{
  "vocab_size": 4096,
  "norm_place": "pre",
  "parallel_block": false,
  "init_std_qkv": 0.0422,
  "init_std_up": 0.0422,
  "lr_head": 0.00877,
  "schedule": "wsd",
  "train_tokens": 401200000
}
Each number is 500 + 50 x the weight over the matrix's rms, rounded and kept within 0 to 999. Layers, rows and columns count from 0. Numbers have three digits each.

# gate: layer 7 MLP gate, 768x192, rms 0.182, rows 569-614, columns 0-95
# up: layer 7 MLP up, 768x192, rms 0.19, rows 569-614, columns 0-95
# down: layer 7 MLP down (transposed), 768x192, rms 0.177, rows 569-614, columns 0-95
gate569:384495479402441558448445527467479595507547569550573395467498435471514499479563625586507385449532570417544521461486444502490472562499512490447500531450499552450589609521534511564443605535484418460520453422449439442543451575458537426458495543590505496506464564485540555437509548595442460458
up569:511474446538540417487558549545508517472512528533498551501443458518546554532498550542568452467491513519540568518338390530531499553520511490508508440500490502470462527556462558511435563445581387558520453482435453601518420483531433550477461423527491544508539467558563576531457563592519529436
down569:471498574478505513460453541453508560578584551506512518437504438607548471573486467584478513479476435553598497609559434654481483512595562549512436509489535515518456451415524516509384483461573471492538526496523575627542439475495452478455506523529478598507625503493484445474502532475475540483
gate570:547518433507545472435452478532502560517472462545460449539535549556492355452537433442613489462450493497472476563561583497607521441564508509469462518495473511561431480418508438603570595547435475517490477516551404438473432463486512527469531537389477556455494508491567477511501495461469538522
up570:317460500455459358609464515489464406456481533523455518551492420522546519534522398444486579449446554478512542538529490518538468486547494618497423500572421429548570485528456479620495543573451542480481520510510455454477427480483513495399459445453384543538531556450582462419527476405389487524
down570:534537612533446492541474555479474436556499460517496582537570545551532479548501549445502500428439449461515461501468527500597529504477541450518481372599522576528466636499444459505522432474538514470465526553595538457501476439514579557531415459505461499462507488494472475543497403478514473488
gate571:429507511503609604445485483480489539444596598456517482527528498502504466455515455542554594465506512411494525374525520407513520437431491550599620458429481486477482514468513527518562532472448467556522501449449436446501467535486528494407392425614557512472492524555507471514485591438509527530
up571:520537470501449444500434433432450449532462551531523529485561476619487567573408539458437440453580441512492476425431412603478447522476515502478500464504473475532571522495491484527495406503534537494544509555524515578560480490478419574539479531429534581535483468418464394569517427580504425486
down571:532400514462442422536537587482439478520444630565542533425599553487465466484471491552463489526557398431502502513501413472557534490474532520584581662517495490541508455514601447501498516457417633550500503491504523536553622550596567579502487452497490544446609509554537521540533535478491550506
gate572:540500454540479458485521545536497545521433522515439502583526581462537437565458507478476479462516485474464425538439512496394432449548455430457562421523602427462509489511475467614495574514449423528518554436491515587472531521509527441537504600532501418542489566414533469432406510515449513531
up572:541520524450471370518568483438569490532503493511494389463468391511502372528494409482527502589486600560444532549510558469528466551400497497530508588472504467497476503505446555467519468499465465477516503395492534478402476473552518440534453487483461468565475527446491431407613416459573431497
down572:546395533435512494494431615538394475471615451561486472520488539418433511534523426463529403497560513547496472431469541485482531481465518471537501496460549416516540441471457496414534519515465514452476529519444560536544370596519460590534431569492472446501549456483486424574454529545424508502
gate573:458458548536496524504466552478427475539433512528397436460471509431526600586553459475425565537393485530496560419528522532468462542441436533478486568555488461502554354464480464504496555556547536483472547598514511430476464442558478432557616502510459418474570417482487506487560552513504420462
up573:500430507440505441533591428462546455479466539576366459487378504512476517573557376435451478559500499588428473538491507484516488535485465496458495559571521525472567544480480459478476429566548508495472517452435453399391500506580437489539545547483460418544434488444320521462559466589508444544
down573:529547571437501452481492487536564514559485572479555449482415441488425455525562460520465497492539466459545555496530496486460515451488531407528482467445479546494402524461471476553337460539550460515624460480439541477489528542425549473556535590510426563551541536465432463487444373580518476450
gate574:563503442502550460531421526521480401407506505447530527519442441555561469543363547551537561492498479530432439512484598463424548431462463449507391459393448434479497512351562470536565534622528505424529607502576523451539493459479464468503531442558551438499542487472502445511500500517487507513
up574:484507455448519488506426434567466545498486413509548533469334534391467508470432413552436561511452432519554449425434555495374483386465464382453466582408462421580509484440501541552528530524517516536476563505450514525540511504409463485570429437436528442522536444461444440470438453480500472469
down574:491549478451502500409569560545511501455519510467525460537419510569484525466543469571488386582465518433521459521471583479549386523488527394498464421611488480423482482581444428412518428444485513482539478465527500548452509490440478618469576483537503448471459511403470475584573552537470523500
gate575:539469434465469499574525499512466496532538531552556594497487463519454523552476462448469496510449548497503489507520442584426533476485528475539516529529508471553509484559578482453508540469515445514520422509459535553478479530518503524512563605586587579432564489569533546520506513506455500532
up575:549465473484510528422504548490546530516482492483386435517479500522468462515564545521410477480559461480469504404495537433569545429492399561537513459526472534536425578524416460518439422529479543477461493478537495515502496511502529565502478446547530460529505514473479441454474507491536475432
down575:494539413437533459469528441558503505507513431465591511527467492491472575512446465540441464482410448534476483498535456499521517431483531513487482476532455473453519489584527442478479471508501494547515511527561533495510464462495519580524567563511483599481435468489547557563552457568491520586
gate576:474559527496553529536407413528554487525456489433536503492431425483476515486527483488488544533461568502470484482427497477520574531503490557460482410426529475427482531448441433478423420625493512579397577552525452563392439569530560563511424503493487418556529443457419467496472563501596416459
up576:489476509488601590527475531516449519534515609436426431520528429405492483480546415587475451543536535475548480610449467473460423541423470513529477554533475539582510469561549489525522561567567452625482563620414539512476505491472574502469566425524466511569483510549515509586537469478570505541
down576:412515563414469493511462502467447465460539432509385541481495474477541502531429506507491473502466436565409538448580519519471586502403443454539619539521400518515567412552545559498486476484464533520538437607419576458498495488574474482528520469563469476516491540455548471478604438413591537522
gate577:469458447434543521486494476500497532498461446544446482468444440508420507485567511471519467541558501557512505533420459417540505417500388559500607452577531506434643456611480493506554464552524473474573505518455490462510554530480476496514493532435486519510433556495543495477544504514569473485
up577:552471628556598414484504482494582434527465428478500487476503538460464470563516548491536539583520582514510457559544543535458514526458448543557465502543422441482498480514494486460488488555469534528527502563583530496554414535492558519532382483470371606461494474544588402530447557434497507463
down577:478470477539556496474516502519415506522482541608512543457491455450546488523476550517503463477431525362472483510510497517525412498514547439574497451396505474456421453464487596536498576445436518599515485525474557470505561561484512490528549481439494592451480487473514420479590335485473586504
gate578:475578482600559523510503515523488460439572507486535545513544463612478465509422463456480487520522546595512471436483520521593517467484550602460512455573564482508443538463584516499538532472487496514522583488539479460492438528499525528390558584492469472492512534494537445494456447513508484522
up578:455589515493446514453484487484520383559543535479536358491428472517482544455499420522548532494494532508464574585452518487569477538487402450558466489507501469515555446506497550465476529482401613566480554488485477486472571459506476509511515479598574492438571528480473449498509433508579537472
down578:544531442567460486553620558458516436462475427484575464539539550421497413566620555464522637518486519534503525505537532470423527578511471470448515593555502477450519514521474482542505592517532466597488565504540529517448487553470467516455503435533546476467490535512555477577445483486499460555
gate579:562456374533490500498584560451496523552598493516600487498502503481484482483520494518595479453484469460563508465499455521539459533511495503447574557476538417477525429441484529516443495509490442557545458511582496438566508428480507459474482504498489522517558516501458586465552583500453493465
up579:427606456515497433461448477532490471582528568432423447519496534493480525520615488524519452441513493500460523451472418412514490442493571518431487495429467489518557560542561483419457487454539480486577461423555547513554530421551489486504491458557537419559484522500527546476532480474573419450
down579:533506480483458577528394525550405519483502434520516468480462477513481519480594502430487463418580592509477565457510466513495490399584503429518498402561552456526541512556488518460500471531523481485489567505580505368455472527491480416406557511464401558514508427558569535425515532517543472469
gate580:545477441530400419586530490548515422558490466440502454508571551529579491501440516538565499481568525432510532500561511496483439519552592494456487587434472521475493572562527447428533505386518461517472396451546491586533544446571490457552515457529495495477501501524517560542558482620409531472
up580:493523471556436538437498502479541414589534508486451482487519542477503495432455527467432505534442477428547434514457479421482528524429550471537456531531543476489495565495459562500456502463441439465414404511483487529544495533438505557532506545517560523559593453517499401431509548442587464550
down580:548434487575488470475494481537509404572501445518592494466469469505509545512443482392545572479569554413553490551531559478467475528512492530580533482471486505525473489405405571412498475503547481494476523473586488608540504408485483537466462499525553478455517536543427524555453463502591564454
gate581:479486456518471561494480453625505509502510469552486476509550516494549532424455526481515612460514538448541440559533502561491507553468588504486456472593487492449564404509563497486503535443488533456482559498573541542511418515560553468536531501576499531386559480589567447496400424547642462446
up581:534504455524428621532409550504455506512479461484540607502557480376536589432528521430485511418352546558553530544455504501548498477553420537403560552397493517501561538440538575540478504505517455406405511428439482492596516447463534500417460548482442551490429487508505490446514448568515515458
down581:470479556394522485550444506492524520474470520544548507502563471481402553383445495567578513494449474477567580561522491491548589468422569448480440369511497529515518568422433456508442478525480424489476450517541516504504459548440492507492542511425427470494487470545492478570509526467518467565
gate582:411533508587484491489610546525473512467516510482427585515513466523509476407511448525520488463484605506560527512410481419522532445521477452508458534424509562529545442516547527465518505536477506526541484448478558479519514485520565426467538481543475486586495420492523524440436483530435483531
up582:461510417539466534452578581424603530500530539420508472495534468518520504472465453490500428517530563515429593477534529530526447480476438562468473485493481487508547526476481506515533511502482456549467541560490518488467423525563580537461512495496514510515503514472502547448536458546501370524
down582:463439492465568489465513521524418498542550505527502474539481442491534485547491487497592531408418581495534467461496539519510520503493531389488478399556459505558538539558463522506595408384489474489521480488541462535506581532575481492479553526426361514499445499411481478441569490490532504488
gate583:529540448461493589503562582472481480436573449450571465488454434513403531483502502537434508489441519371416394667447441454460462494423529560433492444406578498510564529440488527463575525523525464506528460529411420503420450511564516487402496479472496472516515503537570481493447446564519529566
up583:563490618478538628514474434442502471388587573537512548557537549465547526558460545512502433486364472516491418439578554447443512472427479509399467576504464432440542525508536521499602567573501570441481492504514468545371491553367527409519608508464440442556513539523589511524408476477442484547
down583:395495518448468477514375500481511503481542479480503514443486503483519427513487547515468487529488586545484474485411547549573539466351543514569545496573399520478585538448505504361527502491533400341454495469378457567597495452464482556474502569425534494516468459502325453579526475504446492527
gate584:452515424477645450454464562502468452456444465521517531466558414544485522606524423499499582575516459476466536402541549487476578501565535489547581481447493433499503508527516514569515459539505458483516472501465516476536451440457508499505560494516649526428469443561551509497528523610491553481
up584:439571488463524428506451507417571478476529524486523441436455545533558538487449475521460498493527562566536538498552528551442495480503584432530522485520530452503528513526528474499548462536548460486424445428427471453516567502421552391476496462498482519437530531555536509593432520449442503615
down584:433576457600414497432514449601515533489445553444503502462416447464471560505589462458562506489567468469500516499466438496454527484448540502488518581512406522468468472504455485544496557493571470482474558485499436549548405467392513477590486521493569572504387551517501451417498428518546532521
gate585:509564485496521549498457447516473507524406481488576514509448553433486521476417432526453505444483522445513482561481477520466548555511510448439558540518547539515560483480511415511499547514473493469600511574477503449443471488557533451502565532538471498522478482442516462538435542492543553580
up585:417427553499469558447476515584409517440460555591592482579536517487525466520512504531493455489554544491550523480523419443475543538487529512544420622512597504533494517475522517531516476455500494489513422507586444565503504551451458523443505612531560544491549474507553540502453436524446585413
down585:529541521530612438499489549475597421442506481485513488467463485401485491468489581507461559406444428565517526463475563496439551505444461557525517571637420452489467456417434483540516475544558454565462503490473486425498461474456546445476516498477477478445500569501555454473580465510375490502
gate586:534472453499452458591519478505489484511543436513535515420491419425462500466493508569490520516509490530558456507463548530454418435513521558509545418465510498591464536524459467408459495498502486550508442418474459497473440378539499500579538472402520381512469527477519476582531498482477443452
up586:444533474477513519455518480544417447477543478570497463460387480569525490500483463467427399632511578500451525475547584472546492493483520485453434499466381483512507503479533486515549497582423544502422477460560548455548462483447525514498492437556482514438451498383451519455493467501495494472
down586:528505490472535551528467552473499493506521519465434407472470468550430463509544569488455532450439538536415531520469452460537546540579460534417537501466489414515594579477449526464504461472474427499544461519481475572357579553527550494461523538440447495561407541452503557503543508486442511535
gate587:600504383522475508498511580455453442417481504617466445527385532472610510416526436453477519522564490501480549440439352503479532459430595415487588501506397547423543485478511453568460440471513507425472626538471448575495514512460495555512535471540556474543562508436442442595504585545498482387
up587:539519488563476520498488514481584487402551414488502503543531517565556453493478515525552461550522467574495622506486343572610505454567516530428591492535563488421549562503456497512513479493634463401429553530560544413505517531530537481436565476490507448493485546456504431503562548481465527516
down587:430609513465488555405418498550360509552489561502522513489485614586486361520580534505416581460518458473526438590509454554426581568541505433550483433559412460601535523425540440489578519554576464545589536464529472561538457466460555586515499490512491591478537486446541469448516543611490487438
gate588:390476544600570557420498516554513527551514508434522497469577519423440522490536584559419628493590462568485544510584568435464460574478620435470593525543541522527575524513480407484454534513445507531539516519624440469465451527486563494476501556515600597452504445507476535476467546506585498511
up588:534468481465518507475446569498362543433443578498453430441560489495388550544504521462433461355463437562431537516517506518488538359507548528504539485421498453512532422552527442455462493567483495492499422580511526499490483453476476544495465518516508469509437467546510482510606507513464411483
down588:484454451621565481405510521428548479392501544382567518410511467485501431500505447537455481531523500554452530427567468581507525479501395503511482632560523461488613558469577505513425515574491576471496536593418584491555486517524385513470472545501501476541496535496508464557508489583431441534
gate589:487480478402586523494504553507538556480555475417494498462485446541538559543447559439503471525468465494480518478407394589438530471455527475540505452478428453469519532616489550495463485505464508584444502476588552454553550501515503486463435408585570487508516486531467467537543474482466375546
up589:556523579517498480403503496529451482469504473476548498545456528447522572603443454526521502538572493545490476554613441481425609505519535428564587463440528548485437569493465582515428508500528543554531461552559582562478537469514438461485538558480459604514448545583436605538502623516487333512
down589:390484574535522513437610450417521504548555567474498534469417523489512489504478489504539354580471580449544450538421519469477561524471564476437469531419503489566515513545472468451452433564567486514471440469553520492562518515506426485512547589495613490522554448496444457479480478470583478535
gate590:455490532552542480554536528456589558458501452544495466603434448492535487579470462526484580516472460472560541498472482499576553439519559515557481414532579468492475658614491461502607459500486532521448448498483494490466510475484525442483451544558518643505456464459477533640515505508422565417
up590:520519571470529439583550490588511534575468560497474535543479428498468459399519405495500442522538516533524526468501492517431436457521411468476521649526509501434549449405527565452502499500503462471576499448537487399510443495532444553446485446528492356465374552496450444434543449475551460560
down590:542494511526482511512524435529402607484454507463558532476571500584494492539546501463429485425512478512533444545544561420421503573517502533495543522459445555552450524460451495401389549492436563521458503484518524503542506429492607552565560540460386428476500542491619495420426565494495492487
gate591:512547486495484474551522497459445431530510501567571470512504587500499481443448595512529520582371451488516501528429391455455545498486427501443539502537442486540457519518535553437495478529477475501464556494568498555457460541545546447507601644534547482477547461513540373467543548493492511512
up591:471522404468559426461503442663465554450527501484429485491518475517465509491444474484523435460502468498502545475533474564520477502508423578549391433486425465482484500532441426580490512504549567515493486560517490540517444534526464481492505495468514505511458491454482552483514458430480481564
down591:509528515461521484539558493481481538517485519487440494448549558488545433548534521492523446440439571472538368434489507541460452476506548534411476476350496447456564507511546468424513482523499488524430585553588547427495604453505493481472399478445487475541465463427528530467562547431510554484
gate592:598525598556545525581566534451471492527455492540552385540533580562548462510472534534488553615556560463519520452468469483469500586470498438488554498492512540391576476511448507487499429459425485516589504546584584433421531513504462525486553479549497337468442437483482506488439529525498446457
up592:425562455482543451622426465521478431419505499438415480365465455481393482529473461503481524614480458533489548530447473504568569493602489447527532542471523545497537506508422415564589462504528468555487395486562527489491593506496500589562510479609372423472483535524488566506506589504478499549
down592:525484594426491474370598504506536494502484411456431461459573485483466492499455439556575472516519436405477550492439431462573472526406480361512520388542593532477543543539480547493504505611592435489478507532530534505412553507495548451496550439653420444518479458555510459510518488503477436508
gate593:544456526488479475488492452455402468469544486526477496467451417431538515544487464476488489446499595457491527489495513462530541442551468482464488542488440474529354438555624510485533459551452598502478524492490400525558465499382536531536440504491514573547509483426390505471609575461457429554
up593:491485536583516455530502484487539566475516493460411511503505489456553456519554441512469476452510605415459512414485484507454483520516454473519461458499441542492529546506484355531449477560532454540464542600354507534491458492560524499506457476540470584470437475505528478432554574532404517425
down593:474528456544553523429604540511540448468469409519512583506479468439500473432454515485478538519470567451438421486587547458492512483510441545532505455446530564482521489428529515445501454478473536537457487462497533435386443511479464479491533645494546454446503475535577513440445626591441458504
gate594:526550547481553476496529548604585562555405506510443414451472425558555534486465520479509434527482551498460527410551535462463499490406429460581431397450487509434458482465451564503521494475601430521492464464496513553446525605554512586515467456426488568492513473494498485569435455517521527574
up594:565472482515544538577549545497445539508425456483423444545546396526603529496512494521474554469467561545461547568549519561455521411542508508515420408543465443504474511551488551494575503569442567492551524478496459443464370476325541500581467495584487447546491448588600425514464521424456544491
down594:501428533505613485576497520502544495545503590435439470445483516494497515492570574569412488505532595608455547390485453489475458487462382548507527441436589497520504413475549461469451416507517456386511457598511452485487477614532491632468615532483411537496462429491494633545423509503521416525
gate595:597593504382478483643449664386399341524407373575547437474431477500475482469443553616385545603538451503471560498473489506434597592499577429512582628516461561604448392522576561467492622623415339325586494526419350491538398458505530536566454657576515546525472454502481572657532423528500491545
up595:509379608408498537395547477462497496522425521358438496521521619478497445489486433492488479457436482480487534504428567575518497461464518474599517420503513517467517543515497501535436510456467551549466493462514460510467504444504517472526522470460511551501468546482440498472442459474517405518
down595:476411514597442481474561390526577586523469545499542527454446502469502516470478439537431460461514522508530496517518528516469476503489444560553475331483528503454561543450503487489506375371585616576417565492587555547430538535471465508509452500449490458517493593515491473421490519579501479528
gate596:486569487509490587550533536470517570477461408636500497474414536480524396496502445424474579443471521495512483509513551465464568418445478532519537436512488529527473508517559506501421542470557551465430552516463556478446542451467409495468496527500591539498425509572636593534505490555443549558
up596:451458500454471584544550478496436545504558474465480525485461524455541632466422520517516529452499486462450507513503617491516453490545415543455550509457459472530504550519470494502513486579528452418527572504541500470491478422522523447463454453539517441553541577481612545451394474544593432575
down596:575534467514527505482417496466494505551570506497513363496481572528518544497528531537423517488501464519335571477532463438462498492572530532495506524506398448550490476532524455549579485514514475431546544452469524481464553528517468642447512509461471507457472580541480408484433445483429496458
gate597:523440563568494560529616476457568469443456450460529418502493512490501527518594517535449483528515475519533496582482580478523476546447483523485447432574532485489462386583510466413445538481542475492522516547454523435480536495433539591484508490475536490465435526455517479421526486569529496472
up597:558472403425422484416538469570523510539498456541525512472545450529453486425600493498471532501560499531506574501622541496549517488477436434488401540487517513482500572539497549437464526549526524487454497449498374426511491493501580547458516434617581494385481487460448515496505590513561502486
down597:465429553447465472547607494501567463500511454579440530499553432507461516567378552443507538489478467540558532565432553568488519404527520515527547478478442448546515501491475464419499501538469454491502530536526500487489571467490545413518496478472532510478504443435452480451390413455473483486
gate598:418517561500518457556550525484581447442438503510376469466473412361561478472519503524598508580480452540456397478523534496465442519516479487603457490477558434564498534485499622576519388470556543494521461597576431478466525537511479435550463497523517565458573483493496486471504482492553508546
up598:396484564503553508462462501364476518468506499543497572582594552563588602502461505453465391478495522421524520481504546535528530477428521538520481481529578438547465507436514534498504493506464477483516535503558451548441490553441502554364530460579483454416427524461437514555499424509461531496
down598:438546405519512545567432404537593523538535497547654505520513510481525484522479484420505485459475464402525553527466489562473452441433542435539422555421502470448531489571522494463543586590543438460394461463443420517560503505518467508505526503454521432536569483542589472544431509541418438451
gate599:559460465489463542450528433549429525539488421450493469515527574472503445461578518535501480513487537480481499573416431551516529493455424500542477478531515462545473556553497430573496516528523512551499515439479525534456483480536533436459447480447409493639388538481453519490534603471417501405
up599:457473558458491545511483496503496519579481505535529440483419525576506489516507488527517576533458573513557574432545454505501502562548476447425476490528529531485415591549497520589457473497547494455468429548461537412443551511529554556434664592516516551563531525522529452444522466536488478598
down599:615501495473486425531431515546389563454545521484534525512466465570485507531544484509521528525534563418505543477531682503589517535529453458458502498585440499495521520500490536450495532523465365441428566533519545457567651544431514523497482550534509493520536555486480433360534560454500399525
gate600:473503488525553534469483508477466506547503497630517517533478462504557407544460495416437481564598497492409591496495569496560566495527565500499495544520470454512564519459579451565528520505469484431493615552544518452404472512552429449476536440380538607454550523460527429566459459409554475487
up600:559521520489497558517597493506523527506503542561467457442481460449535524498517451423427488520458515451450607497469469605403581559534447589462545491476395524456472440547494524600613434482495412489512521511528542435472490466484496500527537473462574454489461593467608534470495467499438440455
down600:524574541443497643506505509531429481463457440561584497473535624516468510491617486448467510493524477396557503445536451449460498464543413462532492432547467485493518545454457542476523562542445590503502573399527525457434553517462528447547548401484490472545438556473636454477516460467533522496
gate601:473496528516538524407591481463534499566526449535531564492607499486449505551550461490368554576485560564480401590605545462532489470489426518482521488506442465486564521520496519580499486567450578487451545347470572487496414516577537516426480389515515502577497497463559461551556560564471477460
up601:521528439521510499440665530473479554509434563496410460525446536515415512461504433370531474518538486455513538565581525511499523555459414516444493489533556484428478478534460511496518549522462462505522496512413490519499385389632452595449578557482509534516400555489557426454554436467517473516
down601:443475476420518465543469455404564517395484541432484607571461466527385439488474576542590373373500509453545441439520423505590533518518539446527589515512563499474458539516518527584544500501470385455553518478478507478384463483519475522498413529458467465498521520368428512506414555531561478504
gate602:565558508418505528467568444581481497427542518417604510431499469510456473488462548512566467475488430460538468435507526440416644564557605468437449476494535455436569495506551470471471500532388472542516450476587551485529555530485512484539531562430585503500514560590512415473505522515476559504
up602:462602516467621540500464503469568465549497464477553481397478543564563428617517521424500527523449449516426604572488442516477510452534506500563420542637540491458473469391489471543573539482543494475500536527490448518617467519509389553486487537467492437492581466480458486499534531518424556502
down602:579524505482524522444527478500521505602522457460469440560419492527495516448487465486510482542479441450499478491541531506462465527486536462528506503530521534477509544493499457523557540430576504524505470470540531557528506410566534437505445506534413514537468525423513521525464506516467513498
gate603:484492517503450503560488429553515503402456541496467494499664569479440538513577422400465540498435475491453535439561510471560534511527533525484556501528542506427493485451551504489525495571470495517430496421525580439454484452608539446543524469510555486465453475508586464541485468544467490326
up603:525540467458532430539372483549523560562450486589519430554587512451485484564499574541538564520514519524446488461565467477456611468462548521526476576432591436556537480512564495552515522533478471451549615506437457481491423503518464569507525483538474550475524536483491462601445517619475533547
down603:522460488530438467491447451522519465551405425595594463463562580425457478418441517497603494440436472473441456489609576465513526448489396483507481438499480461505535499498412557501493421555465526536415476565624505537451548411466538543455494523539544515591527509532565374465492456510500476597
gate604:491478415581513442418373534465584453492483447551532528490489558486489464511549484455505581498503456535504543535419610501495488510465474446505604483499515539485472440450549492544485504533556382562542482551465511461491539600632493534537539585482467482486458456559548512561465504564399519570
up604:511531588467481487466491609488508501484507475394540528491511496532448491433518560561480464483467571469491464579540579608490529552410525583621442533584525531486416485479509479528501641529549453463392465419439460492493492561501434524449472597521564505547551599518547457557423417466557569555
down604:489528499589491518482475509515529490489409471455463431480555544495478556550493474491517447501464534523444445508519355476505451520467507493518526537447565542600522558493491557438469516531437517525462452570529502571487580563507428577563498513541479456524507567486469484474521512525456458470
gate605:547480536488525501507524576551460513569400477465457450515408546595431555421377484611507482436516533571528462480461555532477520557436534474566445467461490625516553541557433523501543453493490445512439618418345565503420477464570479503549536471423581430497584571402490524481486560548511543482
up605:558497550517499505580460582509557489424508487419448429492570572509536496376526500519467595483461559422511503525426613427521452436550568581605465566429452529449535457464490550483519605552611535498552458459553429451544514529504475542454534595553485519603442535464513454549553490471570474565
down605:454490474507449536539455517542551434474411441528432495508553596488517481492431505474578496493567489471435585544451583477541441519485534508436546494538419611454523510465494512515574429538490457475518474492420501530481546493510541573481544492470592546488507496491502471553572577459442548513
gate606:499494453524476506408459458518461470481529403536463450477484523430478588492516490508417441475528563461438437519526488574510543550506571475538533617578532503481502619476457386433545516499512487388485497467514537519474548443449525591506505522546544492439476499535492493487383446499443538512
up606:478468528502559491561555422445615474525469589631528511476558480507565424503469441432468451419441469634537508459500517468565437503423470543536467370421443448492496434526453454450507514526418430398393464462509515486512413489509563458456540505490513570573492524539553490511529432528485473472
down606:489428535431420524583517444521549526515534466450532557549503488402505586518565499493439393478549579494486444527541520576481517400445531508543556428469436538406533516631522495586395456504511495444453521503506476472559469503549625421559437562451580482495535420550559519514472447445474581515
gate607:563534483454519464543542455444446561447490468551462525528517513521460545474522581497537462510447449468455570489454571513510509582560515518512463522440491520459467449566518466441420516459403447537462453540460559580516444488528481515527510536530412490525532485415482512471523552442508481396
up607:565551538460508502434464500559547476503527488500587458444479532468494546425597444482444525397511538390585563496507480526541501452492477456533525494509536463462447647404512471544557456587496534503494517453454518425470558455496549479482466449495496503566474532611599402606418451453524482647
down607:449552357484417473513600426598482514470486534530600526497434503517485497481546425479469542561504609459443554525535559447501555490434508440485534490561549480548577585443498505501451513583475525459508526472533436517489435484446465493419531516553500534486446552441465540480461545504541469512
gate608:470462460624467483508460584520543393484417532538429581484435472497423481574538452593575533533644518472583506514418584483582499524446522483409504590460435562439520536555628442591460497456539484492548456539436474595468467541523553478512559582477504579533443477492419510433562395452512499479
up608:425546431543527468460522567359529504501524469442533582513497505513471481434503533436473519574511527506409538424495367512465516512489572519437566592538502549523448530415627480527402550436459501487507499527509469459605550447535522389543405551633488443511469449503476479427391438400561445431
down608:556593493649583480520581493482619490446533553447526490472439440485483543496420458498482465452460488471409554514499528522531506499433522545527524640518531454464551487502578543410566588466561433539523484496492470451473542491443497561455573516526462503462507475574546581530477521517506517421
gate609:406547557457515490457447430509516488545566388568371504528501453475522487502479465457413553552490509435533402538498482442538508523542464473526467568549500455428434538389410482520510480507552462452456540439476521489502586539468447539550588594455568523609423563478399434517514500543430487497
up609:471509549410544487448529444528450527509401462456491455434501587518522541568540464432536443501599502395499592393564475547461518569440528444419509549517519444526523561538537477496559508589491558522498463519341503454530455596516509406508517511521491451519553519493534522524611496505509452505
down609:505439437457504557532354527456412515463485439628426436543522527400512514437518567377527519562458488511479508536523488475477544523586460637481544469454419534576449499579549483548585434493559442575443539484572492511384452495437451473501437528504541601453559518519491531513498477489439516502
gate610:463450588426480433495556457441423541493569540468485489497582507527523538508561471498459466462530496493468527519533456466562490569516474457476404473524444475545513443472581488548497447517490450466545529376510579506462482462526450466543484524507442439426491523487645536582498517511446425533
up610:513528517497543505529481557529460432545487594480465500389477553455494440414467471595439499498428501461552496424531516505474466459537540458422497521434524646506533486471465549492524499493429522439421471464512465590539419498513463547497511435504526531499560478561458494585521535571516452573
down610:517467563430520491524485455487479572612486525491503467631496461421492493428497550588473513600497508551518591439402553503455444492423518447504491503563527560527453517481507551474481491488515482437492428491482539531450505490531464543480470493450558462524590543566506568377433499504368480500
gate611:576538490437486486501554486427469466508544487460470540529547618509539507459469508504510443406484498503564475467539490504523547502479540562462427529474459492474402463555571433511500430539612514563577492490512485531492563564469480525468506544536448454542448457547544529468537430515588444540
up611:467484425470379467541549544563574409497475601492463454590535481514522484492549500502493544489489462503488478444475526539493457405547532501512546479390512497426521467487551459479455513515521546515445504525535488445498524417458490592424480558494473478495553486546437550458542467549498486423
down611:578422517478514542544501433432555458502523545511458553467517528430501489486521485553560491513498565554513575564510519517576497541439524469512518424551525427549483443583497623493576591474505472434493512543479490549485532444426468463627457474502453409556563567611591524493519556512552550510
gate612:576473431563449566428491480424495497451491544459412436527552447498517455529518575535461567522397462536507511576498612533450540495550410549554576411553473492542437576566507442474530435552550522536485403552502540481500410462483404634514389540495534412507544506574481535452522493496526465498
up612:431514608480500451497470463508533554581401524624586518405501512490531470458526534510587487504528548515545500470415469492544434494459508418494544566405476514497484431398462571583584568520464512454520451489609517494523581503462589467424505567421509428518559498520498576494507546510475399443
down612:502507558449514428447460427545485487499516477513540494525479508491482433526492510397463400465503519555481511438538400489552444425467431537533461406502551485488456487515537535451548471481513533535574490463458513400540447493522406429567475380482522385446400498551520474465539488451497551447
gate613:480384429452435493470536514504399448534564498526620422524560476510474532427494547453500398433513360557498499551556483496337513595520623597471440476425531536528455515447535499475530547462449423516466452376550525400447463476473500535560540484548459464508531574403525451388480500469507417564
up613:471479433490441475446490436435425453562445461451529484519536367629493520524526457476430536470535502566455518549484454445431557455541515556479462516534374494484492484543549479402506504512500525562581535495426560385538522482471394553531540523465472441524470457491568395499527488422494593549
down613:599466428505453558494460560416448502395481451485578417501608498435585490407522430444462453555554386554540533478457459488422512451406577540464518463461503555491583435473499437499441520537574569561426463457468464445488531521494420555477532520487447417478528521560583533338508615571492544539
gate614:482427539481520522436503544557510501510475461536530550490521546460483500440387486547513435560495552409481345450514460518492490528493447596465538468470489573467460522540484500526514502424479583524519488487551515541476434494452568480536448505517472538503504511468495530443506524512467504462
up614:571469482504501496499555486462430559465544430495592456462526467549532551435459558425449500431380497414615535420516468540554493565491492465516481494525585474467434501504551580472488541463476592431408582571549572522495490506562561535368567435486442383442520477437543437557514449505510542522
down614:415506444572571545534427537468459517461443552502500486454550508474432562541528470468501522489505542400467495524453484622475465548556481488445411437552542457626477502454523566480464526445469490474455459459512495497461475519543528510497501438511510441487516480459384485497501593507482465522